config = dict(
    n_layer=14,
    d_model=224,
    n_head=4,
    n_kv_head=4,
    head_dim=64,
    d_mlp=896,
    vocab_size=2048,
    activation='swiglu',
    norm='rmsnorm',
    norm_place='pre',
    norm_eps=1e-06,
    positions='rope',
    rope_base=10000.0,
    rope_fraction=1.0,
    qk_norm=False,
    attn_scale=0.125,
    bias='none',
    tie_embeddings=False,
    parallel_block=False,
    init='orth',
    init_std_qkv=0.0273,
    init_std_o=0.0,
    init_std_up=0.0273,
    init_std_down=0.0,
    optimizer='muon',
    lr=0.0104,
    lr_mult_qkv=0.5,
    lr_mult_o=2.0,
    beta1=0.9,
    lr_head=0.00671,
    grad_clip=0.5,
    warmup_steps=200,
    schedule='wsd',
    decay_fraction=1.0,
    decay_shape='linear',
    final_lr_fraction=0.0,
    batch_tokens=32768,
    seq_len=1024,
    doc_mask=True,
    train_tokens=269400000,
    steps=8222,
    dataset='wikipedia_en',
)
Each number is 50 + 12 x the weight over the matrix's rms, rounded and kept within 0 to 99. Layers, rows and columns count from 0.

# gate: layer 9 MLP gate, 896x224, rms 0.125, rows 69-79, columns 0-223
# up: layer 9 MLP up, 896x224, rms 0.131, rows 69-78, columns 0-223
# down: layer 9 MLP down (transposed), 896x224, rms 0.0619, rows 69-78, columns 0-223
gate69:43 45 29 44 51 63 46 31 47 28 47 37 55 47 39 78 64 68 63 06 43 56 56 60 33 62 33 70 48 47 57 60 55 35 54 57 39 44 62 34 62 45 77 61 39 64 40 57 50 59 64 49 32 42 70 37 56 26 52 60 57 55 85 46 36 61 12 66 62 40 69 36 52 76 49 62 36 64 79 62 43 35 57 44 56 50 44 40 59 44 60 32 55 34 60 31 07 70 52 55 77 48 56 34 42 49 50 28 59 56 59 52 50 70 68 73 24 24 47 49 60 60 56 65 48 65 73 48 50 41 33 72 35 52 39 48 22 48 47 68 39 47 47 56 62 37 64 70 44 34 41 48 61 45 31 66 43 49 21 61 49 72 84 65 63 58 80 62 59 54 37 68 76 40 30 60 45 44 28 54 51 53 78 44 28 35 31 69 44 58 46 42 73 58 54 77 36 62 64 36 44 47 32 57 44 37 53 61 43 25 62 40 40 65 54 87 39 40 52 36 28 37 59 50
up69:46 36 50 70 65 47 52 45 47 42 25 52 28 53 78 51 55 52 54 51 34 72 38 68 59 59 45 46 66 56 55 40 37 36 55 48 51 61 48 50 63 38 59 56 66 39 36 50 44 48 58 64 55 37 73 42 58 23 51 54 43 23 49 52 53 62 35 56 61 58 43 28 76 44 48 54 36 50 45 65 55 24 66 55 62 60 56 50 57 40 42 80 78 60 66 43 60 40 73 70 37 39 52 46 73 81 62 53 51 59 50 61 65 24 27 41 28 64 64 48 48 44 48 63 44 48 51 50 48 74 52 44 75 35 38 40 44 61 43 65 47 51 61 40 48 53 35 46 43 46 48 35 45 64 36 56 67 51 28 62 34 56 47 51 38 71 41 49 39 49 64 56 65 66 35 58 51 69 42 45 42 53 75 41 65 54 49 56 46 54 61 50 74 54 65 50 59 62 48 35 73 48 57 52 57 21 70 42 64 57 63 47 44 35 54 30 65 36 59 55 69 34 47 55
down69:82 44 59 56 57 30 49 51 63 37 30 50 58 54 36 55 26 51 48 33 51 64 75 56 52 53 41 61 46 55 50 48 38 36 40 74 60 66 54 42 26 52 60 38 21 49 36 27 52 40 52 40 76 55 60 56 55 66 63 39 57 53 57 49 63 55 74 37 71 43 43 73 40 24 46 56 40 56 45 54 51 83 39 56 60 25 33 36 40 58 47 66 48 48 34 37 50 52 14 40 39 22 71 75 40 70 47 61 38 48 41 35 39 62 54 42 66 47 47 32 33 70 53 84 71 64 41 23 51 36 46 60 58 71 64 53 48 55 54 39 52 67 44 53 41 36 29 66 41 40 33 47 30 61 40 35 45 58 52 49 64 54 33 24 32 55 49 48 53 40 42 35 33 64 56 46 54 73 64 41 62 40 27 51 52 50 69 44 71 35 40 46 23 55 48 70 40 59 54 65 51 46 51 35 55 43 51 60 42 28 64 62 53 24 39 65 50 67 61 60 42 68 37 57
gate70:37 54 46 50 76 49 74 51 42 59 46 65 59 56 73 34 48 20 57 39 52 86 70 51 59 40 44 67 72 67 49 30 52 51 52 44 65 60 41 40 59 63 65 71 49 22 35 36 54 67 76 33 29 47 51 31 64 53 52 69 29 44 50 47 59 77 30 50 69 66 59 50 19 56 61 47 48 67 71 30 13 57 27 74 38 92 45 73 59 59 57 86 67 77 37 66 63 85 39 56 45 64 38 67 50 46 49 59 37 62 36 79 50 33 49 71 44 57 46 60 49 47 39 27 40 72 36 71 24 53 55 51 37 19 86 52 64 55 58 52 50 50 57 48 66 27 46 37 69 51 53 39 34 60 36 68 34 60 31 78 62 51 36 68 43 41 54 51 36 72 57 47 25 77 57 39 55 59 65 38 61 71 73 35 54 66 47 62 65 61 37 54 53 48 34 76 56 31 56 66 29 26 50 45 56 34 50 38 36 63 47 64 51 56 39 27 51 44 46 80 26 17 49 39
up70:73 43 28 38 32 38 59 51 58 50 38 57 57 53 21 55 55 35 35 46 33 86 62 56 49 55 55 55 79 49 34 60 38 49 51 31 52 56 04 78 32 41 54 61 69 45 52 47 48 42 63 79 43 56 43 59 45 35 50 37 54 54 54 54 36 58 63 67 72 46 89 54 57 27 52 66 47 44 51 55 51 41 37 68 55 81 55 30 71 41 52 60 52 44 51 54 70 54 27 56 61 59 55 32 60 57 58 24 68 25 30 61 70 56 21 68 44 46 52 59 62 44 44 69 68 44 59 30 37 47 20 61 49 54 65 73 26 54 46 31 53 27 71 40 38 24 70 65 51 49 43 49 61 42 56 61 35 73 33 80 50 35 61 64 58 63 57 65 49 60 50 28 39 54 43 48 80 66 28 47 42 45 50 57 46 50 49 35 58 54 69 34 33 30 75 74 52 35 40 55 31 25 34 50 60 37 62 40 61 52 64 44 81 39 36 49 67 59 19 78 57 16 23 60
down70:61 36 55 50 69 37 34 37 49 54 47 54 43 31 68 56 59 39 40 60 37 62 37 46 35 31 68 44 52 81 69 73 57 65 58 26 53 28 53 49 53 51 57 52 48 16 42 68 49 55 38 40 43 56 70 51 52 65 07 56 61 60 56 62 40 26 62 45 50 43 36 53 41 69 50 40 61 46 60 59 47 66 39 30 33 36 49 52 51 32 47 34 60 47 63 58 63 55 40 76 50 21 63 49 61 51 58 60 43 71 21 68 40 62 22 44 58 00 51 40 53 44 52 50 47 52 42 36 56 64 54 63 82 59 66 46 45 29 46 62 49 45 64 12 39 40 63 80 57 81 53 30 43 31 34 46 43 65 48 64 64 65 47 71 51 52 60 73 38 53 68 50 24 42 34 31 57 66 33 45 17 37 48 15 63 57 63 80 57 30 39 46 44 30 71 46 52 74 61 65 39 47 67 60 55 45 65 26 42 46 65 37 36 53 38 48 61 55 30 70 40 43 25 52
gate71:67 56 42 31 49 49 41 39 28 63 48 37 60 43 60 60 63 42 48 54 41 56 54 45 72 70 60 71 54 49 44 37 60 42 42 62 62 62 54 57 45 37 63 41 49 50 58 58 52 59 68 54 76 46 59 61 27 49 59 45 39 55 63 46 60 39 47 65 47 59 28 56 54 64 47 53 73 63 55 50 29 37 61 37 56 45 45 57 49 53 57 44 57 48 66 48 44 42 65 34 73 54 68 52 51 49 66 75 46 15 50 51 46 31 53 62 55 13 52 25 56 45 46 40 44 46 74 70 63 39 44 42 59 58 34 57 43 52 49 51 68 51 59 44 59 38 54 67 38 38 41 35 63 54 45 46 59 56 49 69 44 63 46 44 49 43 65 40 37 44 44 58 31 33 67 54 51 46 38 38 73 34 58 67 54 37 35 45 63 49 43 54 61 46 72 33 33 36 47 67 48 48 35 55 41 49 39 40 67 33 59 45 50 65 53 51 41 38 45 55 53 58 55 58
up71:57 39 41 42 40 54 48 61 51 43 47 56 43 41 51 65 41 49 63 53 39 56 55 40 58 60 47 59 55 42 57 49 63 49 29 42 40 71 47 41 54 48 53 54 61 61 34 57 40 47 50 45 66 51 51 50 52 42 48 39 57 69 57 71 69 43 42 42 44 66 53 56 58 70 65 52 57 58 48 42 55 55 60 29 56 56 51 67 44 56 58 31 44 61 49 61 52 50 40 37 63 64 45 48 39 53 43 87 46 61 50 49 60 71 61 57 64 39 43 41 59 43 65 31 62 65 34 35 53 62 42 35 52 77 29 52 71 46 57 70 41 58 56 58 34 53 41 52 66 36 50 40 68 61 68 50 45 48 49 37 54 71 58 64 64 58 55 52 68 48 58 68 54 46 37 57 38 27 46 27 39 68 72 39 53 39 50 55 67 46 42 31 64 58 63 35 31 42 40 36 63 53 61 26 24 44 33 26 40 65 35 48 49 65 59 38 54 47 51 24 46 65 53 35
down71:50 67 31 42 72 40 34 58 68 37 56 39 40 37 60 51 70 47 38 62 45 40 56 50 71 36 51 51 50 38 49 55 47 61 50 51 46 34 61 56 61 38 54 43 38 44 68 51 46 35 66 38 77 71 25 58 31 56 42 42 56 54 74 67 57 19 57 38 52 46 45 41 42 45 47 65 66 44 44 43 53 56 50 73 53 80 63 31 51 40 66 42 46 45 29 44 40 39 67 48 64 68 72 54 67 49 45 75 46 49 61 36 43 51 56 66 53 39 45 50 40 34 69 37 46 38 53 37 44 42 45 49 67 37 62 38 58 54 50 64 58 53 47 53 27 49 69 62 59 42 47 51 37 51 66 30 30 52 51 46 27 53 51 56 39 44 53 26 33 55 63 54 39 72 51 50 54 59 51 37 43 57 55 51 55 40 58 55 60 35 67 78 41 61 46 58 45 57 51 53 42 40 68 37 40 41 45 52 59 50 28 27 57 66 42 35 45 48 51 53 41 67 39 28
gate72:64 43 61 42 51 52 54 47 67 76 38 55 42 61 40 54 37 60 43 47 51 49 60 74 38 50 47 55 57 57 64 62 48 52 33 52 44 40 27 59 53 64 82 58 55 36 39 37 65 61 63 40 52 46 45 49 35 65 67 51 37 48 63 57 62 15 51 72 47 33 65 51 40 63 26 52 33 65 40 44 54 65 48 49 59 62 41 54 42 52 64 30 49 34 54 54 46 50 71 53 53 55 47 50 59 54 60 33 44 27 55 64 52 48 60 61 57 64 62 54 50 52 41 49 59 61 47 41 51 42 48 37 35 43 59 57 59 64 51 52 19 36 43 54 53 53 28 45 66 51 28 55 51 69 57 50 40 48 41 58 43 42 48 47 34 37 21 44 45 58 37 39 68 57 49 60 69 47 27 31 53 42 87 50 60 62 55 69 42 50 51 79 62 42 25 58 53 55 54 55 57 54 33 45 61 52 39 55 62 58 38 61 62 61 38 59 56 30 67 51 66 23 70 59
up72:45 20 32 40 46 62 66 53 40 52 30 55 42 62 46 54 50 29 19 28 34 59 53 63 59 62 60 45 60 66 36 67 80 67 47 58 42 14 39 68 66 58 61 70 55 58 61 68 54 61 59 53 56 55 52 46 33 35 48 66 41 30 56 60 65 56 64 63 45 36 56 36 18 68 31 50 33 56 39 55 69 49 54 34 47 54 50 42 36 50 37 44 40 50 59 43 47 38 47 33 56 29 57 37 54 54 39 45 45 42 41 52 54 39 41 60 48 51 43 40 65 55 33 43 37 68 51 41 39 54 67 52 32 38 72 71 67 45 48 51 40 52 41 55 76 58 56 49 47 48 37 64 45 42 44 37 51 35 51 77 34 46 73 52 54 51 39 47 52 42 55 61 86 45 34 42 87 63 48 39 71 56 58 51 47 70 64 40 33 48 57 74 56 39 38 28 54 68 58 54 44 51 33 47 45 39 45 58 48 29 54 27 61 51 55 46 40 34 72 57 68 23 59 29
down72:35 52 49 45 76 37 70 38 70 51 20 54 59 63 43 69 56 45 35 43 22 53 70 58 32 37 64 41 59 68 69 69 58 74 29 53 36 30 29 54 64 67 65 63 48 49 23 71 30 55 50 63 35 62 47 52 50 48 51 42 34 49 41 53 60 31 34 60 42 29 57 33 54 35 39 38 37 58 29 35 80 59 72 44 52 53 57 56 14 58 34 45 46 30 53 42 34 69 56 55 57 62 42 35 45 58 49 41 76 50 57 48 45 33 42 75 47 46 42 37 48 36 46 56 56 20 65 45 49 68 30 40 62 32 48 51 44 48 55 36 36 42 56 66 71 41 47 38 65 46 45 49 55 38 47 58 30 27 50 63 43 38 73 29 57 56 46 46 63 47 53 39 58 66 33 38 72 62 52 29 40 56 56 63 39 44 74 38 35 35 28 64 52 31 60 58 64 55 58 50 58 51 68 47 51 49 38 68 46 46 56 39 52 66 26 66 43 46 31 35 55 39 52 78
gate73:43 38 54 78 43 50 75 59 46 42 51 24 51 32 52 44 35 44 57 45 45 67 33 65 52 43 41 51 51 52 44 54 40 37 31 49 36 25 38 46 74 32 44 52 53 37 28 44 62 27 42 42 65 22 43 55 53 65 47 19 22 43 55 57 39 19 45 50 53 65 49 41 54 45 28 52 78 73 36 42 55 46 44 47 59 40 55 72 71 64 37 48 63 55 71 67 24 39 36 36 46 51 47 50 63 51 49 41 28 32 67 56 52 72 49 41 48 40 60 55 57 26 45 33 25 56 57 58 50 38 45 55 38 47 52 47 69 43 43 30 34 42 55 54 42 47 39 38 69 52 35 77 17 38 81 68 33 50 28 53 47 48 54 56 05 42 34 43 36 34 62 46 58 82 83 57 66 72 51 34 60 46 39 56 56 43 45 67 68 63 31 57 49 58 48 44 59 51 62 43 68 44 36 50 50 43 31 46 76 48 68 63 42 35 20 46 45 70 60 38 33 57 42 19
up73:48 64 54 46 81 52 45 44 46 53 49 36 29 57 45 68 57 49 48 63 22 56 31 58 44 74 77 60 49 51 47 88 44 45 69 54 48 50 80 29 42 54 62 44 55 56 59 46 54 63 51 59 47 56 51 32 68 62 50 40 47 57 33 53 81 80 57 58 43 49 79 50 43 64 46 53 26 51 50 47 51 40 46 61 49 57 71 19 25 59 40 47 47 34 46 64 58 49 28 36 60 32 60 32 37 47 67 63 69 53 41 56 52 57 36 63 46 35 48 43 48 31 55 49 49 44 32 71 69 49 71 41 46 45 33 52 79 54 66 68 64 55 28 33 48 33 58 47 36 63 49 54 67 61 19 34 45 30 52 41 71 40 48 63 56 57 39 18 49 33 54 55 37 55 21 37 46 46 41 40 54 58 50 36 44 63 60 60 47 59 55 58 39 25 59 43 55 46 40 44 30 39 67 43 37 63 55 65 34 69 43 43 63 44 63 26 51 40 58 65 67 66 48 35
down73:58 53 19 48 50 33 46 34 46 21 42 71 81 62 52 13 61 59 42 59 57 56 39 62 43 34 85 53 71 67 61 46 44 56 56 70 21 62 55 36 80 46 66 70 59 55 29 70 53 34 67 35 36 61 52 43 56 32 37 37 50 59 38 34 60 44 87 36 53 44 61 51 56 72 39 50 40 68 55 39 42 54 48 53 58 61 60 22 44 44 42 45 60 42 43 42 40 15 37 46 62 27 43 59 58 58 75 60 58 31 25 32 41 44 66 53 50 45 58 64 48 41 55 55 46 71 39 66 43 61 43 65 31 60 53 35 52 55 72 76 50 65 44 50 52 56 65 45 36 59 30 25 70 39 12 34 38 51 58 64 58 54 50 45 58 26 43 53 56 34 77 42 54 42 58 26 69 78 53 41 34 64 46 51 33 56 42 42 59 60 33 49 47 81 50 33 56 41 58 42 42 31 50 55 56 52 78 65 55 51 39 70 56 57 76 20 46 52 66 28 56 55 64 48
gate74:47 66 80 36 69 42 49 66 57 63 41 30 52 63 51 54 41 13 58 40 50 36 47 43 37 33 56 46 42 51 29 36 48 29 49 73 58 47 76 69 29 42 55 60 54 68 55 55 60 61 70 37 39 53 57 64 41 49 54 51 28 26 51 44 51 41 64 39 49 37 19 54 28 56 52 45 35 47 63 56 64 34 35 41 59 43 42 74 67 54 43 44 53 43 54 38 44 53 61 56 55 50 43 48 57 45 56 42 42 42 62 55 57 19 65 44 59 43 42 49 37 39 54 74 38 67 42 70 30 53 35 57 55 40 43 53 53 63 65 57 59 59 61 27 56 27 45 54 63 40 64 60 44 57 55 62 58 43 51 64 63 31 24 38 48 46 31 54 47 42 50 87 50 61 42 55 46 46 53 41 44 61 50 58 46 42 58 46 44 62 34 49 73 55 45 42 44 46 42 37 55 44 52 64 37 49 55 35 42 50 43 54 45 35 60 13 51 61 57 65 66 51 64 63
up74:66 36 23 68 43 39 48 45 49 72 46 46 59 39 43 56 53 55 68 64 45 57 71 71 63 52 48 61 36 90 53 49 40 53 62 34 50 39 54 40 60 43 54 43 44 60 37 59 62 43 25 50 34 22 53 57 42 41 41 51 64 64 54 53 54 33 65 45 32 69 59 31 58 43 33 33 27 81 49 42 39 50 46 50 63 61 55 63 65 58 81 49 62 36 53 56 55 68 50 55 71 18 54 39 65 62 50 51 47 53 63 49 38 44 59 34 44 59 67 61 53 69 65 39 62 45 40 54 44 44 57 41 51 57 68 75 48 38 45 57 28 31 57 50 33 44 20 53 45 61 54 55 43 47 49 48 59 56 44 33 50 54 60 44 59 57 54 58 55 38 43 50 39 62 40 55 47 42 56 44 63 31 52 36 49 53 40 57 37 09 71 45 44 45 58 64 65 49 48 71 62 66 55 42 48 70 50 65 69 59 67 31 71 60 55 58 58 51 35 47 63 65 36 62
down74:49 50 66 61 45 64 55 66 58 40 45 61 30 41 45 48 33 68 41 43 84 55 67 56 58 69 50 61 59 43 34 48 55 64 61 72 40 31 34 49 43 53 34 58 44 29 47 20 54 73 65 50 68 59 64 48 52 58 57 39 47 59 46 67 46 47 50 53 55 69 44 36 67 54 68 39 60 39 49 45 47 49 31 37 50 42 65 64 60 33 57 24 63 61 56 44 75 42 37 58 31 54 33 40 49 42 54 60 42 52 58 50 32 51 47 54 53 52 49 58 46 54 64 39 50 66 61 27 51 25 43 59 55 47 36 52 71 41 60 43 42 48 51 46 45 60 65 40 43 44 50 24 35 48 64 43 61 81 47 50 56 14 45 66 23 62 39 53 40 37 39 55 54 44 66 49 68 53 54 58 56 58 35 43 61 58 69 51 51 55 45 46 80 34 57 35 38 38 48 40 51 45 43 36 43 62 35 43 51 46 34 49 57 58 50 71 46 57 50 37 67 67 61 52
gate75:76 46 51 54 49 45 47 54 76 55 49 52 61 49 37 44 67 67 34 45 34 44 36 51 43 65 37 62 43 16 32 47 66 30 45 49 55 54 44 31 48 53 62 60 22 36 72 56 48 34 64 52 47 72 17 66 47 37 34 46 52 56 46 37 41 43 59 46 33 49 67 50 59 42 40 68 45 40 28 57 31 73 62 67 61 61 52 33 19 47 51 76 43 48 49 45 37 53 46 51 60 47 46 45 15 51 43 54 71 59 49 70 59 54 66 51 29 06 62 50 52 42 63 40 49 58 54 42 52 29 31 42 37 60 46 43 47 61 65 55 46 56 37 61 26 36 50 59 49 45 76 49 56 80 53 46 61 39 63 57 60 40 44 48 51 58 56 42 63 35 71 68 47 48 64 65 51 43 55 26 24 51 39 57 48 30 28 31 39 63 38 43 13 43 67 77 29 62 37 52 39 41 30 56 52 42 42 31 48 38 37 46 56 56 37 40 59 52 32 17 43 49 58 43
up75:59 38 64 33 30 37 43 46 55 56 59 65 57 43 47 38 62 65 43 43 44 33 61 49 63 59 35 48 38 51 54 67 27 51 47 39 45 34 57 32 58 47 50 24 32 40 47 43 55 35 53 50 56 59 48 50 60 56 49 40 57 75 73 48 54 49 44 29 64 56 46 38 26 55 49 61 65 37 61 66 57 40 40 55 55 40 56 48 58 41 68 38 69 48 45 35 51 51 42 15 43 35 43 49 32 43 55 79 54 34 46 53 18 52 76 65 64 52 37 57 57 32 37 75 67 59 72 50 48 51 50 64 39 64 50 57 59 47 62 42 60 64 31 38 30 70 46 47 50 76 73 44 38 82 60 38 48 28 41 59 42 48 34 45 42 52 60 77 32 59 55 32 60 45 40 45 45 57 68 53 53 46 53 53 41 36 40 35 54 60 53 47 47 65 46 30 40 68 60 43 54 29 34 44 50 59 41 41 54 64 43 43 57 40 53 49 51 57 60 65 54 58 47 60
down75:51 56 50 65 61 46 53 22 55 36 52 37 57 57 62 43 50 46 59 68 35 63 74 67 54 50 46 62 47 44 46 62 27 69 66 45 52 50 48 17 42 53 79 51 47 51 37 59 35 43 48 50 68 43 47 67 44 36 47 49 46 53 62 49 57 51 36 44 65 50 48 47 42 35 65 58 75 48 56 52 51 39 51 65 59 48 54 53 68 54 59 48 82 67 48 39 57 56 51 38 53 43 39 43 71 46 38 71 50 71 34 42 41 71 43 43 44 45 66 56 57 25 40 61 66 50 40 48 51 43 37 47 72 61 40 38 61 44 48 59 36 53 36 53 42 52 34 43 72 49 51 51 35 63 57 46 47 42 56 29 40 70 36 61 72 52 53 44 36 68 57 55 59 51 34 33 51 39 49 48 61 55 28 52 83 31 56 47 52 42 34 40 45 62 54 62 47 62 37 34 21 40 43 43 52 54 52 66 48 57 54 16 54 46 40 42 37 33 34 60 43 61 58 47
gate76:60 51 37 46 41 45 36 64 43 38 41 46 36 29 53 34 43 45 51 50 31 48 57 70 48 55 45 54 46 61 54 42 79 63 65 64 41 51 41 39 68 53 45 42 36 53 37 43 56 35 72 39 58 55 53 63 57 26 33 54 62 65 33 31 41 66 42 39 59 85 50 49 48 31 37 51 62 32 76 63 29 38 62 42 61 41 58 34 61 56 70 43 60 85 50 39 50 74 45 64 45 42 48 53 38 48 72 28 56 41 50 45 41 61 50 53 51 51 38 43 69 58 57 67 38 64 57 49 99 27 40 71 37 44 46 55 39 64 53 61 41 40 91 46 45 59 53 37 55 48 64 55 79 64 40 34 55 49 55 55 56 63 42 62 54 57 50 69 49 40 30 76 72 30 52 59 46 39 55 45 45 62 57 53 69 50 36 54 39 61 51 54 40 68 58 29 42 57 51 31 37 45 55 45 48 57 69 54 28 33 51 73 35 26 46 57 53 59 50 64 39 58 49 44
up76:53 47 55 28 22 54 60 51 44 36 49 47 32 51 48 65 43 54 48 33 38 60 30 49 49 47 57 63 38 60 48 36 49 35 60 63 61 59 38 62 25 36 81 61 77 62 65 48 57 55 55 30 55 54 32 44 20 47 56 57 55 55 49 42 65 32 34 63 43 51 65 58 71 55 43 58 55 68 47 48 58 59 46 56 47 45 50 49 56 47 53 45 39 76 52 37 44 50 41 19 27 51 80 38 40 46 56 49 43 38 44 54 45 49 52 50 63 50 64 58 41 32 42 33 33 28 53 53 60 54 38 36 48 54 27 59 39 51 42 34 26 43 62 75 40 49 63 39 41 38 76 46 35 38 58 70 70 73 52 56 53 32 59 57 39 31 61 41 69 66 35 44 49 63 55 77 42 53 46 39 60 42 51 42 52 44 53 52 55 86 50 40 58 74 44 52 66 44 51 41 42 65 25 53 64 53 58 60 52 50 64 70 41 72 50 58 56 38 40 42 58 55 53 59
down76:43 68 48 58 38 37 34 55 41 44 39 49 60 55 21 53 53 39 81 49 49 21 61 54 27 30 30 49 39 59 37 40 60 25 52 49 54 50 65 50 44 56 41 59 27 46 50 50 67 41 54 58 64 42 59 42 29 62 52 38 37 46 48 64 59 54 62 53 43 50 37 18 65 26 64 25 57 52 31 51 47 46 39 39 30 47 64 49 51 21 54 27 33 63 46 40 51 33 43 61 51 82 50 68 37 49 61 58 76 57 64 40 60 42 55 47 50 46 56 43 18 59 59 49 47 56 40 54 65 32 47 33 43 56 58 55 65 49 43 47 19 60 70 43 53 45 28 32 36 43 53 44 47 39 40 60 56 40 45 66 52 53 57 35 56 39 46 45 53 65 62 52 70 59 44 43 30 52 42 47 59 52 66 37 49 60 72 54 38 45 60 66 48 64 36 52 52 49 67 75 60 45 39 71 50 55 49 80 51 36 36 43 47 41 58 65 31 50 57 41 43 52 47 61
gate77:47 59 50 49 52 63 57 50 66 49 54 56 54 49 64 63 40 59 52 46 44 41 23 48 47 52 61 44 50 55 55 50 37 53 40 47 50 45 54 46 57 69 40 51 52 35 44 44 38 41 47 52 64 56 45 57 56 53 34 54 33 80 70 53 53 59 74 34 61 45 58 61 40 54 46 73 60 54 40 38 60 58 70 45 19 49 41 52 63 77 41 60 61 55 68 47 42 43 55 44 47 59 44 49 51 46 69 38 46 51 50 54 51 54 60 41 55 49 63 42 53 67 49 49 53 58 52 55 48 51 33 32 61 57 46 57 47 61 40 39 62 42 34 61 44 49 55 56 67 37 61 66 51 38 47 39 64 54 41 68 49 56 59 41 48 37 64 57 53 57 55 58 73 51 54 59 53 50 46 37 37 44 44 44 42 60 53 46 64 45 64 47 48 54 55 48 58 52 45 65 43 60 46 51 47 42 56 54 60 60 54 49 59 58 49 33 44 56 32 39 54 61 47 66
up77:54 51 45 34 37 59 48 49 63 52 53 52 69 40 49 52 57 40 45 50 43 52 49 55 41 50 63 51 46 48 53 45 47 37 57 41 42 38 42 49 56 61 41 42 55 50 45 34 48 56 34 39 57 51 63 42 45 54 44 43 54 54 48 51 44 49 57 49 46 49 47 66 45 49 45 50 49 46 41 49 49 51 67 34 52 44 49 47 50 56 52 47 46 36 48 45 54 49 46 50 52 60 57 48 44 47 53 55 52 52 37 51 55 41 46 44 51 43 49 43 46 44 49 50 58 48 53 48 54 44 51 44 53 55 53 55 47 52 44 47 66 61 54 47 42 52 50 59 42 51 48 46 44 44 64 46 65 52 39 44 45 53 54 44 52 56 59 54 50 64 55 57 55 55 52 45 59 54 50 54 30 46 44 39 54 46 66 55 63 35 57 49 56 44 48 51 58 49 45 48 59 46 59 49 39 53 55 53 46 62 59 47 54 51 56 34 44 56 38 48 49 66 40 68
down77:40 54 44 38 49 62 51 59 51 41 40 41 51 50 45 40 53 32 29 62 50 51 45 35 48 53 56 48 62 33 54 41 50 31 58 42 44 43 45 47 47 43 38 47 75 50 50 42 66 66 43 54 62 67 64 55 41 46 50 47 58 72 47 38 52 51 57 60 60 45 49 61 60 59 53 51 29 48 39 61 59 47 56 31 71 59 53 54 43 41 64 47 54 36 49 57 40 62 50 39 55 57 41 50 57 48 43 63 64 40 54 70 51 50 40 28 48 31 40 49 27 41 54 37 56 44 51 46 63 37 58 53 47 57 45 65 58 40 45 65 55 52 35 40 42 45 59 39 34 46 45 47 44 48 56 50 53 55 46 39 46 48 50 46 52 70 52 61 45 56 55 43 44 67 50 52 54 41 47 54 42 48 58 35 44 55 66 69 59 43 76 42 52 41 43 27 52 67 55 49 39 51 49 60 34 55 44 65 50 55 37 54 45 35 70 65 32 57 53 35 48 62 44 57
gate78:51 62 43 49 28 50 53 57 50 52 42 53 67 53 56 38 46 47 52 45 40 51 66 37 60 55 53 50 52 66 40 55 59 54 38 36 44 44 50 58 25 54 50 51 39 49 58 36 44 69 54 50 49 42 60 50 71 46 49 44 57 53 49 52 50 50 31 42 52 42 52 64 34 39 58 71 44 43 15 54 35 29 56 43 34 43 71 59 37 34 42 50 43 65 33 59 49 56 51 37 55 49 46 40 78 54 74 38 34 50 38 47 47 43 51 40 51 55 39 71 54 52 50 45 64 51 39 47 41 33 55 24 32 50 20 65 49 63 41 68 62 53 33 53 41 47 57 56 43 39 29 53 34 68 42 52 39 30 40 54 55 43 68 33 36 51 37 76 37 44 62 51 49 39 43 58 49 45 42 36 56 45 56 48 51 59 51 48 41 49 66 58 57 76 47 38 53 60 54 37 48 43 70 60 45 60 47 54 51 36 46 33 23 40 55 36 57 62 54 26 36 60 53 60
up78:33 46 34 43 54 41 61 55 44 50 38 66 42 39 37 48 37 49 56 56 63 54 63 66 51 47 54 31 71 43 49 52 46 47 31 67 65 35 40 47 42 32 42 46 45 87 46 46 57 36 37 58 34 51 57 39 54 58 44 52 52 48 57 43 59 51 28 73 43 51 62 60 43 55 40 51 50 43 66 35 59 47 54 39 48 28 35 52 49 45 24 48 43 65 62 58 51 40 44 54 46 58 35 61 47 64 44 31 53 50 44 59 72 63 38 57 56 43 52 52 38 61 62 57 36 47 51 51 47 53 55 33 47 21 53 34 46 48 68 63 40 51 63 49 46 61 60 41 52 46 45 30 50 51 38 52 55 48 65 64 59 46 56 20 39 39 67 50 33 34 33 34 64 61 61 56 66 50 66 56 41 58 47 42 52 46 41 57 44 23 67 59 56 39 36 55 16 32 56 47 50 65 46 58 38 57 52 71 63 57 44 51 51 38 18 72 51 46 69 45 67 59 46 46
down78:62 58 55 55 41 45 64 45 58 49 42 37 63 54 55 46 40 63 50 51 50 61 57 67 55 56 35 49 51 36 43 50 48 46 49 99 64 60 55 51 66 41 61 49 53 51 57 78 53 41 53 60 50 49 61 60 49 41 60 58 62 50 53 58 54 54 57 64 51 58 48 51 73 51 33 46 36 51 43 49 42 56 62 54 58 52 27 48 50 32 51 45 48 42 67 74 34 50 54 53 44 59 25 57 28 48 51 55 53 32 50 33 42 71 38 60 61 52 47 30 72 51 63 57 36 58 39 51 54 59 51 49 57 42 55 48 55 43 55 60 40 73 75 70 39 71 63 60 29 67 28 66 39 44 48 47 37 55 81 34 62 72 46 48 62 46 53 47 45 37 35 45 49 45 52 51 58 51 45 33 43 62 59 45 69 52 49 53 40 36 37 34 35 52 46 50 42 47 52 71 54 59 34 50 69 30 26 58 52 77 52 39 53 41 44 66 45 49 51 50 40 56 53 59
gate79:65 34 30 52 47 33 47 46 44 64 69 64 47 29 50 47 59 34 63 55 54 74 51 58 54 45 28 58 50 23 42 53 43 58 60 62 34 78 38 38 48 49 55 79 36 48 48 44 54 41 64 26 44 34 63 69 46 49 19 61 51 54 53 27 73 59 67 45 76 62 75 46 54 64 59 40 58 50 40 56 37 44 57 50 55 41 49 60 87 42 58 69 83 67 36 62 37 71 33 48 49 42 37 56 42 73 55 38 50 71 38 41 58 60 63 45 67 67 57 81 29 58 56 58 41 75 28 45 55 47 28 54 51 36 37 52 40 35 46 19 65 61 50 51 40 30 36 63 56 57 53 28 51 53 47 50 51 58 46 45 35 60 24 43 59 47 49 53 52 51 72 32 73 47 30 73 39 50 43 45 50 64 53 43 50 47 39 59 60 40 58 60 54 54 44 68 56 25 52 67 23 44 71 61 76 35 61 60 47 50 68 49 26 39 54 86 41 62 58 47 53 58 52 57